config = dict(
    beta1=0.95,
    lr_head=0.0124,
    final_lr_fraction=0.05,
)
Each number is 128 + 32 x the weight over its row's rms, rounded and kept within 0 to 255. Layers, rows and columns count from 0. Numbers have three digits each. The size before them is the row's rms in percent of the matrix's.

# up: layer 5 MLP up, 896x224, rms 0.238, rows 617-729, columns 0-55
# down: layer 5 MLP down (transposed), 896x224, rms 0.244, rows 617-728, columns 0-55
up617 098:148119113131147065114147077111135085136094106105132142068130125097143088060104084156182142090144150137179124175092098132071144150190117130093179105176218123147149124066
down617 093:105052096156185111130113121121085093198167093202176082115110125094180109170134117149147135125163154128095111172116114145123092132089107137164070086161137150144105150082
up618 099:113155145161120141093135136082082124093158158102119132115161138080121097124171207084133158160181133112085172125182107180136135121045138172185116142123133127075100114117
down618 100:100116156116125174203139104136111090129117135124157115132103099135180139156190118172120108155114079162118061091087115157159179160174150152161120103088119135113147136096
up619 095:117103143090115176125148105133112117118113145060187185050133043139089124107097137058096119141164131075138100193111119155100130087163107065139122117118177124107115167089
down619 090:153097078163071148150123161079133123199126125059071087174093180126130149095125166156168104126126168142109138124113123104107113137046125164123144159101119183080158104088
up620 094:158116116129131086134103131128102128123112091135141108175103129127163169098128154152143136093130142162134095143134091088052061123104156077113201098133072091089167094111
down620 101:098129139125155160108096125129147160151154096109207149137140107125118106115130153161124185125146098127138124153161120110173141137176121116142144089150073148165148055101
up621 110:097095159141100175155130160113139145115091152108149124166144122132124183174132085149101092135152207147137134096109144126142166129072186071163121106106144143129075185140
down621 111:145114143171149150087163129097105097153115115061174111126158164128102101199158091150141185160142118150114080183117187144104126143150118143110148117095101133155149111183
up622 098:179126141119098100150142153162098093153087094105096158135037115191128110154091068194134063117094142100132067089178137123089099076143164103149118138076110120091090123156
down622 092:083117169115124191065166097152108179097131106068104114099155182061107147157180112140116149085185098130132158109137150169105121085162095151144052035125137111166080131164
up623 095:099172056116124111139183144147138155105129140141131204122150151124158178084121145131177122068112124082160145106160193171136169144090127156139157109156114145127122116129
down623 096:124151115121102106107176148118151088125145066132149135099092130161126113149038162114150192078183104157142137115135085159123133107147167106096080142151142117143153126155
up624 097:165180171161108129141094142144113169144126116092161069137199068140133129127139114137102094077158132122105164117165119087092123114123074110143146137115128144093082144140
down624 099:127177109138099102104147202100114113091111179119124147171132159152142154156105107062073183062077184068125139133209120132153161155121045100146123149159158132143142096128
up625 097:154112168089133124089179115147120120158133069013143129125094080064140131140150140090093164129159132106042143168101115111086103119148197101130115147146110136181207096111
down625 104:125126057168163146139067087158178153143098149139175119147119134104204097108146149137147117093098114092100090138186151142120107156107107159091117097128138093152138085152
up626 106:168133156164135106123127077132129116112085150158191173113166143174136127108139133153139117182182086196151154165097089122089131154122137062144113147171145112098116119120
down626 106:155058165163176157147159155098150151097172119097147082071113142174091094183143134171152152135120104157089175086137127098097103121083118123116080125088153094141119107019
up627 105:151145140166097120109133143114134085159146148124128101111116113105102108086134107147219112176133117111071142133142079196139117173118124147157172100097111147084159211101
down627 099:135153128128160133138134133107109132140142162166099164134095101151128128089190186146160125121171083138139125132140117070150099130152121133122149126112184044170116139141
up628 103:127134129160168168103130115111130141096151104124184139156145076095128138185138155163089166128072156097137066101128073159069092110195123116142101170140132180188141151134
down628 103:160118114072143131147131160117086133124150090125132122146164164110188153122152094144135091147106155088135171169152121141128170116104116082170142081192143164154133160153
up629 093:087110118076122087157131170117134150158162159123062117138168154140113127115155127175156148147132109184153142122095156152137188133075144139070134147112126095136145112104
down629 101:147158139108185135112155184102157124057131167156131144192105147123180195127199110118121192135124158076133189141149155104135100101137152092114177135112117125168095084166
up630 100:127134140069159165145125085118141128166098156163110097177098167147085132154105125220111116059129185130161126076087124178136146187140141175132065131088128147082146112131
down630 098:122175126099115170114128180115132108071177109118113114106101070115096134104145150082142199104081157127094126056137138088187144094137164193137162094157090177154152142067
up631 108:134064117099107101124110186154148116101118110101115106142141100162105114086092162163157121118150086127131133122087157120106177062118138162115129097143118124119150113150
down631 110:149120115139110157080093149083113089133117119131099110168108151071077124159090144111054155135079126134124112154176106170108183072099083135130128112157135188118160078156
up632 104:115094097104159110132091165115116084165122185144122108144102093130159106154099105150048094209116121168155115119164116106114144109069088102161145173117123124132105093171
down632 104:185114131169117122189047156135092150138154102146081138100069085128115184147102129148089143093144093077139137166166129141182165150076145113077175123105142117144111114140
up633 097:103128124095134154131100152137092087093126195144135183134113083119138112145165133078079167123174100186150116157112094164100127108150136128127147138129141163135128102104
down633 087:143101115149113131105146137136144157120113081145125080138153228088130138149141087116128098080140126169117083100160171082118144158141122163118144085193117128097131169133
up634 105:127132219145166143121153120071157110184143079116103152116162107170151070138137115138137185137102136065129116109060144099126099132126107056150093092127085164177129138080
down634 097:054125186120125104105126131110130136142156154195096158165105102106149172131131096175115121140218098136109129135107143125160060100131129137069146100091148102150136060160
up635 103:086152105144066180103140118127107135089114055152115162125117097150131201097163118122095106085087128129113161069111142179096134161115139176132076172084098120102126158177
down635 097:137175180066152049111157135091137116151155079143100106077185114170138160144120167093142107128157064107143146173191104136122106118104155115138139136085177111104106047065
up636 103:120184069106153112127131055203071172086146162103132186134106174140119138078094087159119176107173148146079132126182099112159151113133163083122126129136163135110164082134
down636 098:153115192124115102129105123156155094119123109133101116111167126113140178208081156085153149130149079142210122098181149179146155117137176067148129137125082168182111141107
up637 103:148127130115205126072112156127115131103184101067139098127121150071092137109126078135172130135157173084172099109180108134074133104133089141182079140108188159146086081106
down637 107:171114171129179118137118162123149192192144097113136135097067121124151124165159123137108104069111109168075100190135147179109168157108197160166075178131095136160128127081
up638 114:117157118194121170118107189091105109100145072117147059125107151093101079086146105063116190175167105120101114085083095183115167163125150133104130145129073123144172108185
down638 117:094111118126143049177136119138132106143119104128095107099173164120123112095159136126108110104135126102085131124124068195158084146116096147157212084128081140130130136102
up639 093:160178136110133116124123125092110112134109123103228153186131138050168154112118129114135160080133158126155057158107142138140099095150158158129103124138130153135145148152
down639 085:102145166187109143123154192149145170152194136186117125157157103185174144121173115120142128133096108118146143105115110179170162125133123100098110096092117103108101101161
up640 098:167073124099065076150092122178195149086137123083124111118121167087138101121139105105171104093138153064134115105059138094161177127126179116195108149143163127100145154108
down640 090:149139117129113173128161186168150122134113119139112136115155139102118173157175125123082149123129104175156149096130106105189134102118083122132148159147114113124119173134
up641 106:154090146075158117130116134154160159161137086145149126091106136119123095175127091165104093112106095166089152139073107180078142151145117080187134130121104077122149129166
down641 105:130105123145098150094064079159171157096153086115129170153098114042108161130114112086121107170108107100130098120128088146193142124071151175097128109135117120176109130114
up642 099:113131059097121146108169095084109131067101129120184157068139097091199105107092145148113150106137101142056140181128137113113170131152079157108162119126161154161131113142
down642 113:179173149158102180145107154117123154103160115182134122166155090096117179129118178098139099117149144109169141109141096083116062132165139163140159092124066159156097079101
up643 094:141127133089109113166165142089106117099102097131117104133146172173123161144184116161196143069162135145172115148138119145088146114126126110137150129174175143171177107107
down643 096:143108070160144143152130113133097138136073130120119144143127114115210199142156185107120143112180102119116081149120166126130062119113129113091145125076131118179138104199
up644 099:060118115025114164148187140097149108188121116170103132114174099152166170112160160148178136077087168137079168105100105080077050091053130092137123111150163087145133185127
down644 101:161099083077118140104183127107148133149165193121134130102100112111090152147166139116192142143199073102114090148110190113070151168099152120074112142135141108137137177136
up645 104:182159147151180109087148114182126109117123140112103168181138122149103128075188044150121103067077079131120156151100148072137081131165080101122147093161114134127080109120
down645 098:090180100140134113158156154096144141125152073124119100085094127124158092127120192149097111170169124084087139098168112116172157113120167089131113160134166149052105092131
up646 108:099075135142147113169125153145115151137135137190165183171155143109137110131107163116177169147128164105152112145156159188087061188147141104169155112074145090129129129137
down646 099:129093129117144164134095112109137149084156123134141118144149092120140127096138129132119140176120175045064156096089116075113136174101139094118138116123170140128175162124
up647 094:126147153085091133158175190087119100172147122104130143137127108149101136133077095213187153123202107092092116098068092149121148110180174142198104111115172092146078069143
down647 094:151088162085160120127137127165172134093057153137136131130196141119148121155105111170143138142095166113094149123124131122110051141167165178114107149081150152116139138117
up648 101:131100155032115077187124181137084124069118098135119054107116140199070138186132127172139146064095114082106159062154139188074071103147129093156145160109170118142130181106
down648 095:105089138196105139131181089117105110124146101123146193074135130150164112133153148113065148189073138130170142114167088173138109103141139135099152098092145098127129099130
up649 101:115134134088148086099099160133147119081124162122100115100171151102132116053129153134144104127187137155145148126083107093090069119195064112127131140133163113212155144095
down649 098:138099123107153110117109116193119117164121113123164149144121127170056104126138095176141089119129104144116144100155133146114107127089122135109069122180146142078148096139
up650 103:093132063115118092129136149140131133184141112068107163136111136137109123097088081173097098136101145149163104142093170123083097077169149073147111195120142158140084119137
down650 107:094158141141159095136129127108121134153117179061163098077170082118129119120069148108139163142085121116152157104116111147132212085191161111120182120127123132187171131163
up651 088:121110185123190138211132108144083108148128147158106197126134113076077137157067069096101077092125060151083193112088088096135132126185154177142156113115116101153184081158
down651 096:141066079122121111091092113159114109162148195109157146135096115082140126129168145157122077134121188126141092154110133089166161089148079125083141135094153121196141181147
up652 087:115111151168101160100047140132109190164176156127142131170067134133191157090125086102173105085114109090127117041125142168084089135183188159144131119158175115093170183118
down652 086:140175119085108083114168169119082170113110093176135114089123105165156091088153191142125192193103137180124149173108145147189149120141185085114163195061077127146121114137
up653 104:120066106133142188093208068178098139109200099070057110107095093112133101155103218133105147179154156133094148120117135149076185179118160127121157189163169144111135144104
down653 107:154202131104135123155130145190107133165094134164116156153143142097099130101096065123111100034186131115199101117108130106140062159103107171130053107117151128106059102113
up654 100:119131139108130188168103143101090128134083160115083083132123149101053142116146107192086147125145177141095132220094135119128145160134084133184103110108131087116084157151
down654 112:094139120047156151120156159070140132136119108185129104179111123106167113146097167023203116100141107078123112081165121207178168107072084116152092173113115131194112125108
up655 094:100164090124111169159145156224107156081114112132138092149102128052093160119062083087167128138116167101163098213070112139120129138176130119108113123118093128118139136107
down655 092:135096109179152076068124099080129072133139129182103149082153117091174117129166123176130172107139102132113170085136131160147150130127107133200085094136166076096128086178
up656 097:173135088163139117107111103157111218125135123083188160097131175139118141109111136148117092055140125170111202108147146136217079113179128153116098127132124101161123143187
down656 096:180068158166140111167125128071184108165124110152100141157108170144108132122097128099080111132077123101175098166144124142152096141141122057178107111100147126123122138139
up657 096:143178134131091104111141143086172089143158130134138147108142079192151083134137149056113146169135102071113145127100159090127160147145114088143114149097108147186084159137
down657 098:100112134147058105152179145106145145100185134159044115150089103137097102146142106118155113088092112150210081094079136100133151165106151068165158116141152050168139184053
up658 101:150080090118133162116102054060196072134099116155131099109101172124130076110095095120137152144110086145128175179169097163165114143168054087156136122101168158134129084110
down658 118:172086147099126121112088115122155123115080100140077117069055159113078108180137111124154108129156153178122147118095113130106165152120111120140093118112112228116124130165
up659 098:177101107114138114114148105132164125150114082097119125103154168178122125116142141159106103187121182127117139107186049111133155065133094156155151154096098113119133107137
down659 099:099126107142137054142164111089124152114137123104120143121101152155142126079152169129167125105102104123120160176062166150147120096112154103086058143137094163152116173136
up660 098:088111077129110118093126129135137101104161135126093157183097154148065129115127132167158142148166095069078138118135165092087095159077087110085123188115139146162078192145
down660 105:142127137156151029150143114110103092121122085133109224178154115144090101156060117204134158181107090122149100130132145162141114140144106162099115139133144113185070113125
up661 097:119069180102126149149125126153125090175128146107174129097200085115184082088168123163171124126093106171139151152056114129135100120130121081099163143103150076082157118130
down661 101:124146141166096143099103139081102069126146089161145141114113110087135130147083144164144125149146101130107089142105169131156143066095152144131132111097088170088152217115
up662 090:132135134112119138129115178095100153182107140121113175128109074148099132069100055156136116164158138117186109167109158116104138138144091135141185086069096087111122123099
down662 094:158084153162180175138079136165195085182161100090072156124136116090096072163097162172173141093055168130137089113164091141120143173109174172111108103110124117163148102189
up663 096:156136092143095140150112109171135088078103153101188131127110077168098169157116138153142157062108072116173131116164114181150135143114130120119153134106122088081065148108
down663 096:141098100133175130101111132088135130145120100132173143148155179179045165116114187109116130076143127176153158122086121127109136120118113151098203152154085114159209154107
up664 102:126094129108104161103121121060178119148112111171096164071142165153063102107131174003111119125138139101122131092072133138127099100154114154081121126207159129067130125128
down664 108:169169151143126095117114097133157137129136118125139151115197145143147146080163114130147075142139131170179094136210129065089147165106117153103137102145116136125126089111
up665 091:132111075112142089098171129184094123163103093137125148169030156099149156116141110179169106095170148130156130182127075154039099154151096130076150132137121180126115145156
down665 093:115149198133120139134124115119110139106156150144162156126154113143056116128071179133137091191127092133170103086132128176150158094178109105166148149136165151162091114131
up666 107:148128071073134137183144133156114146085136105173086129196110140122115110173068151090097155095094139105144147180141133162099190123120047180114167118136126123131152131098
down666 105:149161081161120168101112090127134074081123114147135115193151116092171140157139122158092173163152174121159089182175076165122121100153105153130091196111124109099139137067
up667 103:122179111138135143104096127139093124181153173158141123140139094099168115097072162096085145104083122210141113126097073172090125205134068071079132103142071122155131137110
down667 104:130051145145098123148128160125079147147047122169056128184118110154161101135131144179166096193080113139169110116186136061136143087069134113152146113058093072113129172149
up668 094:116085117135129151103156101115167192104112190155110119127132114136220121109074105117124163116164099110081138105121189140169170103110094171140096140123104064111165123135
down668 099:152126146148156149087107115110074176149115126101106108088134085071124120138166128097114142136109104085170128119086135116084167149163129137127088158143146118119092162068
up669 099:102101173102150128107128194099147085154128108133060167111125148191152119134165157187074133061119100084153138153087124144132129182104109074165139097032098147152153100122
down669 108:138084104139093181124146138116139211097071151136193197140099185144104158112151113131098087175085120143103125118141107120186100180128093110152131115196096118133121135113
up670 099:134167083111119148112158123147213130159087131121145159185093087157049123121147158159154131118141073094136157147126064089064115061115132132115122136115099098150138080130
down670 094:157067076108145120104161126150162158121097108089069158108150111074130103102108124120162140130161143108082091148086063093074108147091111150102153131086104122126102155106
up671 103:149091091141184105141126120091090143196124107113171136103104150104096183106150148159132194143184179159136147169121104177142122141180147119093107133118112150166132143179
down671 102:083067113169102156104132117143100070132069121116152061132161178146176139165188120211057141147133167091123177111102122112097107123156138080127116178168110098126113129076
up672 091:141163067083106142101137146108096114150110135162139147189143116155151141102099121135117123158152108203114062116149143175114085117153161140176179100094111126142142124125
down672 080:045125171137135074158141072116135099110129086073161137135119121096144150124148145092122100132141183101166155172138133111119197144079114127129105121149140145140124115143
up673 098:108143133163087179096197073177155138164149101149077134132144170122169123095092121118122169123137106171198183139108093185105146173169098154125127099154093104113115139166
down673 108:095169200157170189120127093122116110057140083105156128119106122117094149112166158134127097159143167158148110119134154153133051103167137104101186103189119158104089127163
up674 106:133163102210130132168000149133078150096106114157097137094162065140148089103138140126107167092096124086194114157128096178150129131174071133169186127130146078117117140136
down674 105:107108118147127137130136133125092141164191106096153065172189128154157133113128117100159173119097125151133194138130131112082112183178131108132147131137116178112107176134
up675 094:180118139110103104195123094122139081125127121180081180112117145172164119108104102198144099102108110166150153090110126130116118122141084135144090125150098163140153059151
down675 086:118135119145123102173095132137159137055102110107183090101136126116203187177127134111117098124167095130111116128108127163129171100163150090158135155092136190113149080120
up676 102:100121123096146123152055147132059105160086097120074141170100112168107113139130099180126104129097108156154176133086131149139126169151149145128105113082154149078135081121
down676 110:188133134114096135134097074141121110124122183113202111082147194149105156168088154136162107134125114150128158117115182161175162173080149153100191155167097098061159093151
up677 099:175171136163115188129063182102111085120108171104131108138135053143077127129134101114135141087123132118105168145084101134138147178128165124087110185135133107101062101202
down677 102:186151118170110144156107086133136121131111140093161162160182118155175158082115104088173137054152150052108120097106098094142109112152136081106119098094074117175141041085
up678 108:136067144087156123117107135145193081087130148138119131122144096131160160124166101110105159164086177134167131148085139170170155071081145115132167105094047092126148131119
down678 106:167159130152131136182097141201116121126091127193104135154147162147183101110089101115143129113090141116168071134149072144154083175121093207142138160092087136099093093118
up679 098:132185127113120172107131134108148124118186044125186141146136100136157141201109137122149134143153074138097128130078080118107121064094109078140076082098132136121146126107
down679 092:162115133075139142126168121140118092129140163078132135122097164096143128108147167133100185118129162148091134068159159142150182169121074083118108195099109075142199131129
up680 100:118122098177080196100168161183145109104139160120131116216114138153128137154110156092078148128106130173145126093109121095148120070097129193195109159131218152059139152131
down680 096:153105079164092077150113105073118176134126136156166201116130148129134139227143147150148113097138148118123123128132097136179153139114195119081153115144097174160137090163
up681 098:145114193075144125123095061159134140184135143195113122128088140126062119147165136116157112107118117176083118088084105102107121207170082161119139099090095116138115121147
down681 105:078086141135085160177125103098200159102102137080152172101110065177102115117149142064147124134126090098120140138174125147086158113159113111116111120169124129141163156163
up682 100:136119146165105147111137120182142094102079085117100214118116085158107117217108086145153120109131116126144113112119195123114098161233141132205083134115142152139137089109
down682 091:090172177128129118166097166106064090100153176159146057088183170076146176127187152137099130105121120118146109153163138154190100091090150146180163113121126087144082148115
up683 095:152129070152167172146107166086108096138113132142115143120119128138105154171146126125112140125148134110128156152128134071097174145123123091133088075161078127141089067140
down683 105:116084161120157133132124083073090125169088114140167129166130122127170147099152163091104073098140145124100199122108091099128100095118156191144160152163133140089137169153
up684 097:130061134083104116127075178150176090115137178144115148128140163166149133148100105152154139100165172098154107110179117162143113108132115147164142081095182134102128149136
down684 097:030168140145185122120152143153148185145094115071084097125124098079143127121118124151150110088137130130108133122198128122143113084157088129134142104109136118106133091091
up685 102:118247165106145176135104143128109156148101137167099098171067122174136146167110112137124149102149155149121181104147091110067082148113109131100079078110158153165120108118
down685 102:068116147090151151081160090109134172083128149073127116177114183149098094188147144135108186173112134219076097119130088121148130157122126089167120145119109144165152066096
up686 098:148125180064163109153127111104131137116056121049054125130110116146114172120141121181140118115183123135150079162125108130066153135139110081111096113141164131109115056137
down686 094:141106169125116127105162182108130139133087140142138151125163136140156141160163085131145129100094136103222146139123057133145113133138138139168086114093191134132103114133
up687 097:149166166153100147173133099111098119158112089079161114145085108202080144124126061138084092148127104112103089130098131138137146159149148162116125144175124112118103150113
down687 097:124107123083149180136122101149127124156140160067208129095153110116122106131205148119131153174120124062130103094151166179107098120096101130151093176096149139131206156176
up688 091:159141128174131112166116151124088137095090135073099166086047140119128092108122140159123141115116163129153112152142103103104111131128117148096128163093109090138075148096
down688 094:105195111169094142146135092089142147130138104119125115121092121119140104141064120123136145216177079121110083097124094122165121142176160130076165094141158075151153178107
up689 099:099065097111176154139119157126121212132127135134116102177127094093101090146089176172198169086119149165112158120089108107125175101088143107091136150119126154093155151150
down689 091:102185102162101093127105165139110114144123136174193112107172211074094098111125125095086135115168148198142129108184112150169136182158142124131142097111121174132153102089
up690 098:067157157168129158145146137176108064140195130104154170110110200130102100102086150119070173157146093109139105138106094120143106166092109138155185097154140090136116098076
down690 108:150145142106167129137130124146119132118120135105152182097083076111158055101171130189046177162108112144111050180176200151155065155075157122142119143153122112113059130153
up691 098:151143091069134110174098188152114127099129117136065166165157124117111121090113186137099111083151123144097135141158129147150160178122101147142127122096097122091073089131
down691 100:114154165159144130150120160063126126124125103142176202107127147119114140152138108124149119090077105074072085128157107135062110152161119074101123096117118126158145157136
up692 100:095083110114118137049067137091131125137127128107068188127104122129115162121225127112134112112140156172163036080140133145119157134179133200095156091147166108141106080144
down692 097:090142083160119167146194152136116103166087127136094071138120120131166107110079179129092165131110152120135128135168087125087171091140134113177112163069145140115152153078
up693 102:067145147083136125068104120071130134080126124133117158139098132100138138081120106072212155095139083129111078099139138120072126116160116128100129183091085088141111147138
down693 102:140146093196138117148115231102092124143112111149136152128161195035102101144121171113131110127140180118133139157216088126069118156179062107119188106198120109117078159152
up694 095:163150083118204122101108164098176145153035103141178180123155127098129109114139156137167122154091092075148099075150163157092119132141129167085107124130180147097118102110
down694 098:157055136118163147165085138163128095149107093140145108148173127172086116073079162076140123143093149135052156151132196101108157075163156133145182071153159189088170144103
up695 101:107114139134167105168149123141101177092187120110178168156115129147127093141196133107136200153076153132134104146062149111112132196162084142188109158070146129167059092116
down695 102:140194088097115173124135038164116051116133110132146117148146133156140128116114160138120143171142128106117138113144139122091129118127120150153150177190154131119115166191
up696 106:176096068098179141097116121111149164202114132104154157090141127132123131130130158154174160085138125164162192111086074142124116071097093133074115135131081100135117150173
down696 103:127107122106119099155105160104127110197155074105084198137075135132199166083152114097163133119145091093150162109098078107168085151120114084104130113092073104131113146148
up697 100:134085115176150082098137189136109141087166185112120123095133160155118087075158133099110163106099103157108098117152167076152075151138137151128123059101077172081132140146
down697 104:154141171160154096071150169125119103117162131164156116108176135087142074115154089162109156122141134126142080175104088114120115109118134176133100147067196124095180118096
up698 103:149114075108132135119091111140127131158091124134111151213182146114100108133150197135176085130146146086153128173136163120126147084109129107109115170149096167162015107164
down698 111:115157126162085101077073133122134150158154116148083103160070183125103109193155118136185119136123111149137128082155146106104136171131112167062151114072103148142093110118
up699 103:142123189132095178147126056094160115108109139124150130143119132138155118165132114158121148103084217121173060147139177155162145089088136097142131152106156132122086113092
down699 102:127126136131124144099135150135122122171174177113098126141163137204211161139132153112119118180144071096106118131157115126191161159124175127112075165113123074107073127158
up700 105:112131159114125137113175136095125120102137151163091129119106141148162045159133095142070131117112107154160151113106067120111096114153116142145163124225163195175128079164
down700 110:092165179172074129144115124082128087119163152153117156137113122092069155104213123141166153115124181094128163107075104095160136157095109074196094109157107137152151170158
up701 106:149124114158114086103089110187169088062078168127115155133172182136064080138100147153179116077126154178044099132095162172136130119163117150117154137125143140135140148047
down701 110:103119153143094100095148102171095083086102190127109169124171149071137149101094105182157078118165131140176095090155102104125083123100107102127128145124136109118128128118
up702 097:153121175146114124149114087097127137119155153160084130123143138194161153132130134098143155173126194130193104145120102104113089087078135150100116124107166149144093125158
down702 096:082123138098101085113113137150167127177050141165092150159157093154128135085139104127137121090157129117164083195207120098108097113198148087161111139108131148171157168137
up703 104:115089111148119133162104171093169113061108128132117107145090109130148117137102176170139029103127134126094136152084113148114086096093179086147122157151113128134103097151
down703 104:121104119149118175159138152104117125132108079097108158125150071129090148120149175087136147085040139108109112108093136096159134121152096137159176179102165112116136170156
up704 095:107143213056134104133175153175094111088070129168127136210111088127215139158143078072161093126143114077105097150110155125147097091183148126161139097113135148149116164167
down704 087:142084126136127113139061084098132105136173137104124160143133164130088100135108150190181166131123102153171126078134116113114117129058097129103118132155088123087179141120
up705 094:096136120153138144122132154102082186101107091122152162168161099136138082191172163123107098121112184113106076174134156119095087101110148144095083154143131164167134131169
down705 093:179068096161102105124122115154168116117106100133109123168079150165163150136142179138145077187075151164188139089157117190128085186135123172112170155151153130104110103120
up706 101:120096100095159147138081099164069081137074138131110093123149102137136145163105151093171104146143174102144157150118131159137178147106159138092119185160187094102189174076
down706 101:111152123177094127175168179048152144147166151132152114116081087107171174117136148106155117147064130087145146132178098139124130154096080179151182121106121118138118133128
up707 124:133129192102117128130183150164097148117127148136179096127169121090114111128194070140187130121142096092120059089067113156144088138112099105169105080113136180095152183159
down707 119:122119113123117110138134143146107157151108109157101158156137152144131137159150119141136114089134157135112057133173113101137097085096157116075139155176116178150082154144
up708 104:104115086140106131170122139138068114162118130103121059053171111088112126129135076110101077122119120168154114110074139121143111163171195186159075092158146148084043121131
down708 097:131098140158136105103133108071152131132122165119125104156198162143147135150073113124096101181148112097137149194157132108174163187092122126138138105090104153164152067129
up709 087:147119073135095065079132100151148121153129141127161118112131070177169137114143130151152105151074199148125122191140078136124121142095148137194117126111077071168110136183
down709 099:115129155113132152160129065104128188176108141157100141140136152114102099146148063108110113114174127069196164132134173124095121124202111115153076164094163115111091124138
up710 100:148110162148072160127130140144150127104125081156179165108128124074096093175147104106155146085136134119111127069162065084190136148127134097112118137107199136144109142128
down710 092:119107083115197117159154111074135155100127129138126132142157118166072122148209155130102099138164068162142149131139181140046090140114128091111163090155153100116111147148
up711 098:090087173160037135140132121112142160160110156126198174076132088113132108142122117148164174125097165137119140119124131102146140157098101150129174139182119111208131078132
down711 103:196108084127131120129112128110123140088109089179127199133138155111212133156112131108112076126175123065094135159130130154125081129178125165143115108092139142139132125087
up712 097:138111094137114127154101160146116133097109118108139135125127124066106071124125139119184145141190140100145153144109095106165098079100179094146163120187079168159147079197
down712 103:160086152179110066185054080102110163136080163098179138153145138111143101149160105157146172151085116189063094128133188157099119140072106136161103119099110168127158083129
up713 107:110083166152047076192087155120173068159089103117171142132141141135128071113136088142120107112103122118104103101156148104131167088101169140197171104152077121081146145084
down713 106:082138131146093133010164098092082154133176163087152069089086155168070112136115151046133075102141133109130173142129131136086150111169184223174137159167134118143129127149
up714 109:157141101112161101177170123116130121134135078066127143091124140106163138129082128149143165152140181095128169081142095160117109102138160119124079145099114126088062116129
down714 106:184149172156171082120138080106092106137124106135126129127132144118154113160115143131183084082139139144051138084113070083098157124081120155134148143099083135133127135119
up715 096:122172143142116098143049102159127065148135110145112073179094139140109089175092114147162150144099138119109148158051098143157136126094142248135131183074123166079164116134
down715 111:145107151131126135165160110121104184101101131116082069100121125119073119122092120119118138088102165119143146121146089173186101104118177155120116119087125158154166170105
up716 089:130156158118142161170162159139114137153135129158078108117130153091126143050079216064152122135106141106088117103122128112131133128083152106174115118146176170072040140120
down716 099:130088116116133126136113106124129168215091152168100127137190142167100114115113103197109121087154094143158150157096091154139157145131138077086170116126100118120133090153
up717 099:086119089149120138152079143110170064144080111153092155137129124125090086118098129118133171063153151170132160111153121129150161157138023040119182180050154165095149149103
down717 104:123075131223140097101090088103113175134149156187135138110122114200182095129086126115098142127136105118152183135126116106155169158073120080091126097121130151171165154120
up718 092:126125111177091090163176148106141097144064163135125141112114200141140120090116091095151114108136108229199087193140129110096130147156109116083144066140153172145140119167
down718 093:139136140081104136148127128083167096126170138076172138132176121140102122123108147132112113085140089077135203163163135159072139113104095140147107149152138157144114165158
up719 097:135092129108152158080108074078132119146120109145162013096081153127191146114145120148122078120110123127165155131116126108134153164105162135153149151122120130148135117196
down719 100:139134146140101187099155122177105074110107051120115136101142126132116100087102112111139141131133117143081148105096126139132150099121108129147179156082074103065185140110
up720 096:175135165116159078143106145128118092133075169192152101129046132126178192147181065126130143172097139099164108141079089164129139108130092193116129146158173108138177186182
down720 084:074156164098145154063188099078134103174145144135180118067178171102151121157186114157131144142152099099208158168101134147087158125155137099168066145113130169177150114094
up721 091:103106097138080179160118121132090107100141147129121140066159172078103068132218159135118161088144112129146141124159081176118111105174104093139104094123151138111102097176
down721 098:171109107134154115158096137094118103096115098131076101118145163174103121149103094135146085133126128185140124090197130146156144095140087167133093200190107117103144091114
up722 100:174091166070177141157107119107096150110132138130142134140117112151102146089120095128117097094064169068165154186134126073166133137090094129095085072098158157127150151095
down722 096:112098145119137188115180161130113128117181075129124114091081103110095064142098191089126130124152151141109141074090134184192139119109155144145170139170076080134146137164
up723 099:169064126139160132185040094109185132109098145134179131113136156145129089127121119105113110142088123149170120091136108157200100113110159153159112148121177083127153133130
down723 093:165181148111164117095126189051148216159179137148111193129103103101085171076153137114143190055124119138169118123152228141086143103126104121116143145157103117111138087120
up724 100:184138093161134055140122109110129072131174145067122134141132149096125102082119096166141042113104176099111105145075167129081057137104105167085084136156068112172174153162
down724 091:154091093081167138165118141158161106081162159116163089153098063182166094119151068105083117083171136105115082133190135137139134086182117173123090136117186117145145143117
up725 120:096114123115096109175091136119104168087093118143116109152127130185151139119113144115150127120081133137145103119139160153211099116119127093090167168130121065175107140094
down725 099:096121117097134110049112189118172171137122121031150145152070070133147126100147140080107134089109089136116161122109157144119146152157139128075158142141127072144098103095
up726 097:170165132129178139108114139137113151079131068100141131125114113148110120133063093092126124139103136106130148158151176113088138153178161086116099126092110141062102157114
down726 095:153148134130072155141153128122097150166127156117122163106180095127072081103149134142117093140096127115141127145155124120117137091124112156144152163093167130193109099143
up727 095:107090080125093148115156104148153162158131055152166119145117110160143086099093100092104123145170152126145105140099102135110077078095185106103144147109116127064128178133
down727 110:129114155088141064170113105202085102168111182140120115144182146117112133158110138105143160046073107138060154141087079083128127099148145093102144106151135096140142104115
up728 098:175138160107108102189102135118092114164138145108108128149157097235142125114108109179197090129141142093126125150182060156147084081142051120157129105202113129179071166152
down728 094:110167132099144067069110139130132105143154142142150149117174146070129161203153127164111137063142092094095187126123118154094103073173186111080133112090163132166149091111
up729 105:104076097117183154133113103097173140042146114136154181112126101130116159153142095108135099110153171177118167148127115151171129081159107126082127141111108126112076149132